config.toml
n_head = 2
activation = "relu"
norm_place = "pre"
norm_eps = 1e-05
positions = "learned"
attn_scale = 0.125
tie_embeddings = false
init_std_up = 0.051
init_std_down = 0.0104
optimizer = "soap_variant"
warmup_steps = 200
batch_tokens = 65536
seq_len = 256
train_tokens = 159300000
Each number is 128 + 24 x the weight over its row's rms, rounded and kept within 0 to 255. Layers, rows and columns count from 0. Numbers have three digits each. The size before them is the row's rms in percent of the matrix's.

# down: layer 5 MLP down (transposed), 384x96, rms 0.228, rows 332-363, columns 0-95
# up: layer 5 MLP up, 384x96, rms 0.218, rows 333-364, columns 0-95
down332 088:142143131133139112143146141120097079163098108132123091102138104088143142160119134138141126141154132120134150118125134111094119110140138084095117148089174116171152119081136085145094167140141090133136142136185138176145115090148129148126120142086136136136135107113155141127120162144170174164
up333 113:126125147119163131151154152143139194134106105118126177159127105150136127118127134113142129144136120111125104128157147158108156217114085134105116141125123143143133096117142084158158137114120096145100143166143065125093146110131096102139125145098178140101103137124135100109094128121132139118
down333 110:140092148090094128167131153114100090170153155120129134142120121107121080118102135087126086149116137125151136156126152123110102099160166118136147148195135111122133151128098142141106138164114154102102151122126171078158137149140127114162146147134086144124135112181100132158151151145139129144
up334 105:067096110084131143110104184110124102111114098150123140116173109148107132120069179133151138125153107114152111124123128158145162110142171116150116134121134114122112142111089067113153103144083133156147116117124112135123166158192124132126129158136107151141114152131107118113115135129103141139
down334 098:088097114119187106105142160100160124100129128155154134107149097111169121113128147132177123125142132119125111093169088125157112117140157122147144144140127106110108162111107108096113106108141108151164148106123080140127120161146113157155108163133130122173149122144144091144163080108108130083
up335 109:142149150140114143115107106115137152158119094150146116153171146154172173136127089140117079151143113139102160142124123119161170091143104196130096136120143120126129148152131096150115103097145122116102180101098123153107134120125128144125121127151177120104145134079157118180102124122145134148
down335 090:131084121129121082134083106114113151147117144120114088127170152106106099154127129134161132087099100122131133131141090117114151132190139147120104131154109120109135155089130107092128115119152128114117136134107146143157167127164148120172178120140087142110149110168133102094138123122083182121
up336 096:150087132140156088103125103120136184093162134117145136122125148118122101139160193152082099123138154112106132112150144172164151107139122131112123100135110101117121153151086127132115150140137159123122132087159122143132143126155120122101168117117114208111140140093125120141140136165168149141
down336 089:155124100153131160098113121174112152099156143132113087101105101193097148160147108111151147130133126127102124099137128163107118105096106163132131135115100132092165123102129127145151129187140121106108119174091157142122077127121114179140119094104126104152109149147131133115096112148150107135
up337 107:158131097141128140127115139132104131124156116112079118144159128111154169137119157166116147103123151109118087110101124081133143089170120080126116108141096148169153132086133174158099127116173168119165158164162128144134133135117130111134166106086109140137126121134089109092153133116154155129
down337 102:125147101133120136103162051140180153135152109140145126116109098145117104113145122143131124102075153131130139128133100096088142120123138147107129127125144101168114141109174130123109160141115182128119112136153075113165137130137102128139129121091169108161157129113106119132131157128122168192
up338 114:134131079076123123156157110147155145115142166111119181129107114181140144099169142119100131120092111125144111153133136109152136108137096156129117085115118142177129133113104121141143101125124142167134093116163149148126143129092137106103098127116113091111148108154166103094068160114118156130
down338 120:114104155091168141170147139114101114084127113123130150111121134101077127149124114107116109123131113148116141118124117089151134118096122133144194153138146160155097123137144136127113133129129151133118115132077128112089174110084122116122140131139100189118159095102112156087105114076094101142
up339 106:109138094154149125110196148130137164162110151105146108149132154142141130140137150101133114113103125138100121133163129143163117154093089140142134119095113134142132149114114108144143106106152117164080119169117137081144152108155085160137141094122164134127147136122157151178171147079117105155
down339 101:042109127162107117113141145145129140169124146111131124115126180145104097129138136176171131101112110097116107136123103156148097100128120129148123110136100087120107177083118139147125100122139092111126145157114103143163139112146133097067116111142121149121143133124160146117163118109121173127
up340 079:189144131139117135134123152138129101129106109132154093174172130142148128108099087146138119137101101123156122136142150127146120126118098129158112107186086095091119141120100096089141113095092119129133143053107167141128149122111135122115120149124100160140128102136162124116193137128116152121
down340 078:115124125134110157092133095129114151125138160134102165119100114065128094138110117137094137139101127096107155115122127157118097126125142119073145152126101083143090089116152130102104124167087155179121131101173167134152108130116117117136148149113113116136090116118070094124124120134163101142
up341 098:128135136142096140140171124075120156117144086113126100120068186144128151106135158139145099126093107092105123131101110131161119113096124129113110086154116108130169155133157113191138123105127141125089130131134141119130137132130113157133165124171153103139098103086145149157118144165141103153
down341 098:170153113133130130126153119154117122110162146140152133090110118115133118114140070145101137134105124117104143170134089127135125150134199184124161096128089133110080137077102107131171115157177118138165132113092126119143121144170124135131118128150083123142116104114143116093136152105135140107
up342 098:112150127112182084175160142138137166116146138144153121120115115110131091122092173172126172109129103090104102114159145137120143114151132112153105132107140132076126146129174108115144120131097108118097159169156147148129115123172151113152143154174153153130137112180129130135153105129133104140
down342 102:137141103164137117124124062134128171112142146135117130111118112141105111152142113142132137140157149092131146123157079112096135104063124135119143151141123141117118126113159176126133113168140124205111151148086107152145111125133121166148162159150126102133141145155148111154095144109079143106
up343 117:124165181138150166130153108135117134108104118097170127113139131076084136119125118154137122055161153117073104164136156122137126118136152125148151144116105134106154123106138146135155118142115102134104115080140146136172167120141134144147127133149127076115121134118146170137087117127077110115
down343 113:144102093152102130119119102182124142163123145124112119140132103117116091097157101151149111160110132105154160117130137148094141132148102099086148092152115090184115104200153162115142113114165123147139105112117109121171153136108113140137139135127137128112118122106118093121126158095131162181
up344 101:163175131156156142128146142138150158134110143102120120132134126118106152178139143073147101141105128175175134125161153138110137119138133135143131085084096125126171117115111149150141172142182138135149151144146130136114115162169130137075174143130140125104125142151109169095149116153112117098
down344 099:179106141148115109118133122151119123135152087116103160131164156142127135132138110158143132102147121075162093127164126114143082136088120130110116132113143148122124140119146123120078166109132111118117085153085106164135121139099089110129129144165108098141089103092144056136111116146128145166
up345 100:144135128138102137152114143067159135137119129108132154114132070110144186124132141074123130074117096166113139097110159133149128111128147143128112144150087147148117157108129124110164110143141113124110142166142089096152123144101126101172139142093147093138110140107101161131124084126140144174
down345 115:097172106101151155149129164114134112129110149112156113088147155101126150117120104139143109121122145091111130111153129155103140134153091091126121180077125155113129115133113118187098127073123103185128136173082111137107122125144112114150104127123167126141128149185139148129137125139129102153
up346 103:155114161164121136149144129137138141107174141146156088125109180111174087108169100123134104109106105155117186152091145140140169103160122139116105118102089125153147104135161148102134135161107135130099100104124120191124138137152096119114113163140125144099093131117127129152124144113119141159
down346 103:145154121118119118122132122129129144145115127131098121115080108144148095127121145114153154125104171140107115136140095092109130095117098140135155086102114147180121132129198123134117126120135144083130090157102132138164136084119124178097074116118142161173094119152141098141149074120142142131
up347 072:127121103129104112160125148168122123129148135130157055167101115120135106125088121179087120072129136155132108132120142120126143142086121091117139131080114113111165143123124141164081124147132129138117100181128118108177129140126161133136164127115115086115147124152173144110114167136113112109
down347 092:152143090155140115175143120106088146136115100078129144128119160132132103084117141113116148164172120114122097145090139130132148094098144127129143153180128125048137094102136117086115113110138131134123125149137156098111134123120139148124101112103133114128138122112099115107180142122105191152
up348 092:157081095147130118121161096182163118099155120134084100110129124110096091130120164131162138130149135119098138115154124132169079118175118127143143091114091140128097171143148142196122121128132141124103135119143150117105082129103176138120161137140124120130127108118126136150099162109101120117
down348 106:097121149082131145125156110076100126106127128128124138180116132108142092111105207121122116152136153128129085130142165132135096112110106110144126135151099126134133128182133141132119140143134111096128154157119110168111176141170147104130132134167094099117146132106139142117132174155135139185
up349 109:162097138096133147094160149121137138134133102139162134092152114115104138149126165104128136151126069128155129099125116168134128203106077152161104109095115116134153127137185121134125134118126102125132160133128102130115138143125115155147126156142153147160162112104115113144083182165110126101
down349 099:130092107204118144110134077148103127143195086136085131122105147109106112107122140158152122186138085145150126117085108094123129138136140133133146129095127129088137127141088100151112133154126151136123141139143089143125151128084099109130099120149113114145150133092115098122151127094129116149
up350 107:162094121162110167159127122118151135144153129176123166150111121172140147078074134134156112133116158150118102110126144101147118118100117140126127093128107127118122151150073070130144108118112117100057134085110123098124121142134113097096115158108170140121119124111129125135129142091137113097
down350 116:181125120164130104125096151137134153091148106133110140107144156124139124152147121063117118144109155136157111076159133083155142136138104128119160144149138137074126095119137139103137148088094188129137140097159146123160096097128095135133116138104111156145131100150128071131121147138113141112
up351 105:187157133106126141151110143082121131177107135125099081142174108135119122147132105094092075099130102104105120138154106137153148104065116154137129163145118152143098135142134125118112143137127088126136128143164167144113182105184102097120126127119113127132122129171109159133120117134122118134
down351 096:110147095094136144110097135112155094099170133135113136129145122144110159096115075167167140124079175110138084157138117124121123151111109116145141094134097102174139121155125083169180116102156126136136096135113144105131170115103136131126123120131160142125129100098135163103111119140173126106
up352 095:127106151117143095150160144187093106116107132141120124161119146143159124119096101100158154143108120109142066140118092077129181129122145104162157115101116140127113170183107097161165114126100133137159139106119111144122085141141123128132142125097098112131111169108154129116118115117105126162
down352 101:150116131164084097108139176159119100153106127167095118171156144122152115136138145134138183115126122116160117123119130104161115085133121143131170140137128120077139158108114110154149130158131129128155067161124151124107126143148087152085116146114115134116118129121144066159126123101120087148
up353 092:120131107122119133139145130148143086096129167123131124163174100141138112144081129157130136135119139139148141119154114114117176122136123095120100167103103129124138115121141069159150097144117151161129131143184151098135150123115116147166124113187139128088168114073157151115141131144081163148
down353 087:089149152135123136141116125152119144163121138142097130071133130138125152122090126151154122116138135070136154118171113125140090114119110156156111143147125189141176122131136124128088120122129110136122123107113136165137118150095139077153089158092165167162113119111119125095162100116156073133
up354 109:146119163116133160092107131140122152132124149138140097122133146124090102100116100106093153109101117177155151174106140125153083139166101146126125150102140133119140132126134156114143189124135136122152114130105072125121151129164157161118123092098087132107122117054142138131110111121076142136
down354 103:135135134149121134116143129155160097092122140135182118135134158151097116120117136124097107101119104107138101095156150152137118095124148111162120152101073125141141148112166137080113143114175133154089155174126107117140088139131133107148140097127121124168094065127151087081121118132117109109
up355 095:148101143119124142143124119140097136133124122145138143123154119114164159140116129167106107156160108055108127128118145129129156144129114121135109107111095153098136158118139159111135122115124089117129117128204153095090089170109102148158130116142153128137133079109196109123073125137115134100
down355 111:067109122121143114133146120091130153108075128118115087089154121103103139132125129131156117110120117135110108091109118128123111106094119114138144154109117114117107107192127134129115129133160203110098167153131144122125117097105142190105128131117137092152102110138113163143134181102140124165
up356 084:136172150159155104124120182147080212131103151113180123157146132121131136156146120142128154128130124169092115104124111144161123104068132153148102093136089132113142126132106136120131142128175128145127136161130165108127116155141111121137121118147109148132161109125187105125133120141131099111
down356 085:067087138178107136135130164122076141148161127126147148153134170101115134181156131112083166168176124148138145152160150142111148103124105151123111117139088094136134146125114096123116130162133137115156103093126131138146114135116107131110121111105134170113136151143151141167106113111118161093
up357 110:136106104138137071094145156122138103132133191113108135129150152139146103120122106108109144144090124090129134122166179125132130093115147099112128088109118126119151167121151140136180136117131187167109140100150106112177139099109143104143144140118165111115101083130138169117126132113154145102
down357 121:049089163096119134134135144104126145114100165124132140086158112166138132085153146106137136163151120152126095126143126098144129136150111107115117110094107145144115144125145150142165142131128108121166155182127082107128105142152142091124111120121158140113181167102132119143175120094147129124
up358 112:138110134097110106156114103129143132144126153113149109128122100143130133153142107101113115144132141126128141139138159122162115112092126136169111125092107113117109147087102133108098110168079121148124112135153133075093102129127083121113128109150147143047167096155175136075086153159129131120
down358 123:140147141090141118131146132137170164141083083158094119132105130102143203105140162099160131126142161105134149083125091141114095125102120104126121144152123151147144121131095115127167140090140159095144122132129105147181126085096143122100145149126135108176146128121107116160117119142117096124
up359 105:115120141163154140114118106132150101138084093104109106118147137100170126124126139132149162140098159130153134192127160136100111141106134099148096137133099142109130132095133077101162104127105098106135179118113127114123112136181160152118119164092121152095152121120175128107092138139117148085
down359 103:129097118121135159134139131135118135165145097157139108129147129112120143124158147105090136154122123080113153128118091100120127117110143100110132095112118133104106135151095156088129135067168044103124097144110118130110136132143100116128173091122150154130143112136069132150145104096150157089
up360 095:141088086110150137118099129151143114141138130111139118136132176118158120173139134078111118095110132103110122174169103093135115177151112142131147165117100147110130083146122194156146122150115121148134163133151156139098127141110150156125108114092108154150108130175147151148117108123116091098
down360 091:108144126083119116136133140133123075113115142151141099108177150051111125090110112144108106159110115140133097100133114123129096124112098123145140176140144175123115139099148108143126093096130141063115125071104102118156105111166114144141146129139141106121139132103125131136097123152092094123
up361 099:119084132125107105177105133105137160110092108181136147121084089106136150152136126102103156126136128138146125142096130108139138164145074117158103135116089077098110110104112103153134119080122134127140146121091133155173150127111114111124159123102137126154125111103147103130157107137121085075
down361 089:147150125183144134109186130133095144157170138146180127106126140145147122159140154096108093174110140076134172099172153132129067098120160147133125137126171130151126105147132114192073120130117151115138121130137104148130125155136133128114119111119109124152132133132118124136118167150115136131
up362 092:140149164124156127166117107144110140127117119138100147159156136109186125126152138153077148141139105126109139127116185134122154121130080107151137097117123113149133109137124117137095154124159118123151135096070096123145133117165180109114159126124173123130123122176140137106124065154169106114
down362 089:092127188137102112135131117146150106079189106136087115142096114159142103082152174178143131132123124130165111138124079141106123162127143109141134140096132161109094115150136148099108124150098150100103137095147127131121120117108124130115133108175115125118133135097181117126135140085129120160
up363 102:133108078138128116181091134115118143125173122134189137164184131141134109082205124125107153112165102156105135145128102107137107111142097090116130118122138166111123100127140103109131131158118086122129127122132145151140084142180110118119129133139126138124127090112141145115107133138154119170
down363 100:113157166134109083115139078170144163145123116149124092120066119123104135163109117162125117106159152119120130121112144122063133089104193165156129134104134117079138140126133179142112114125116140133125130137159122134148154149094145110096144099110149112128101106147132096159159136126123135122
up364 085:111134107117139173119128081155083141125116128185128135148109172088129167154171107130160115132128101083154122125162118106134116092108125133131102116096098123106083155128136121074092150133098131155064144155114116114126137119159108140107102135114163150140105146122140107119146130137116093119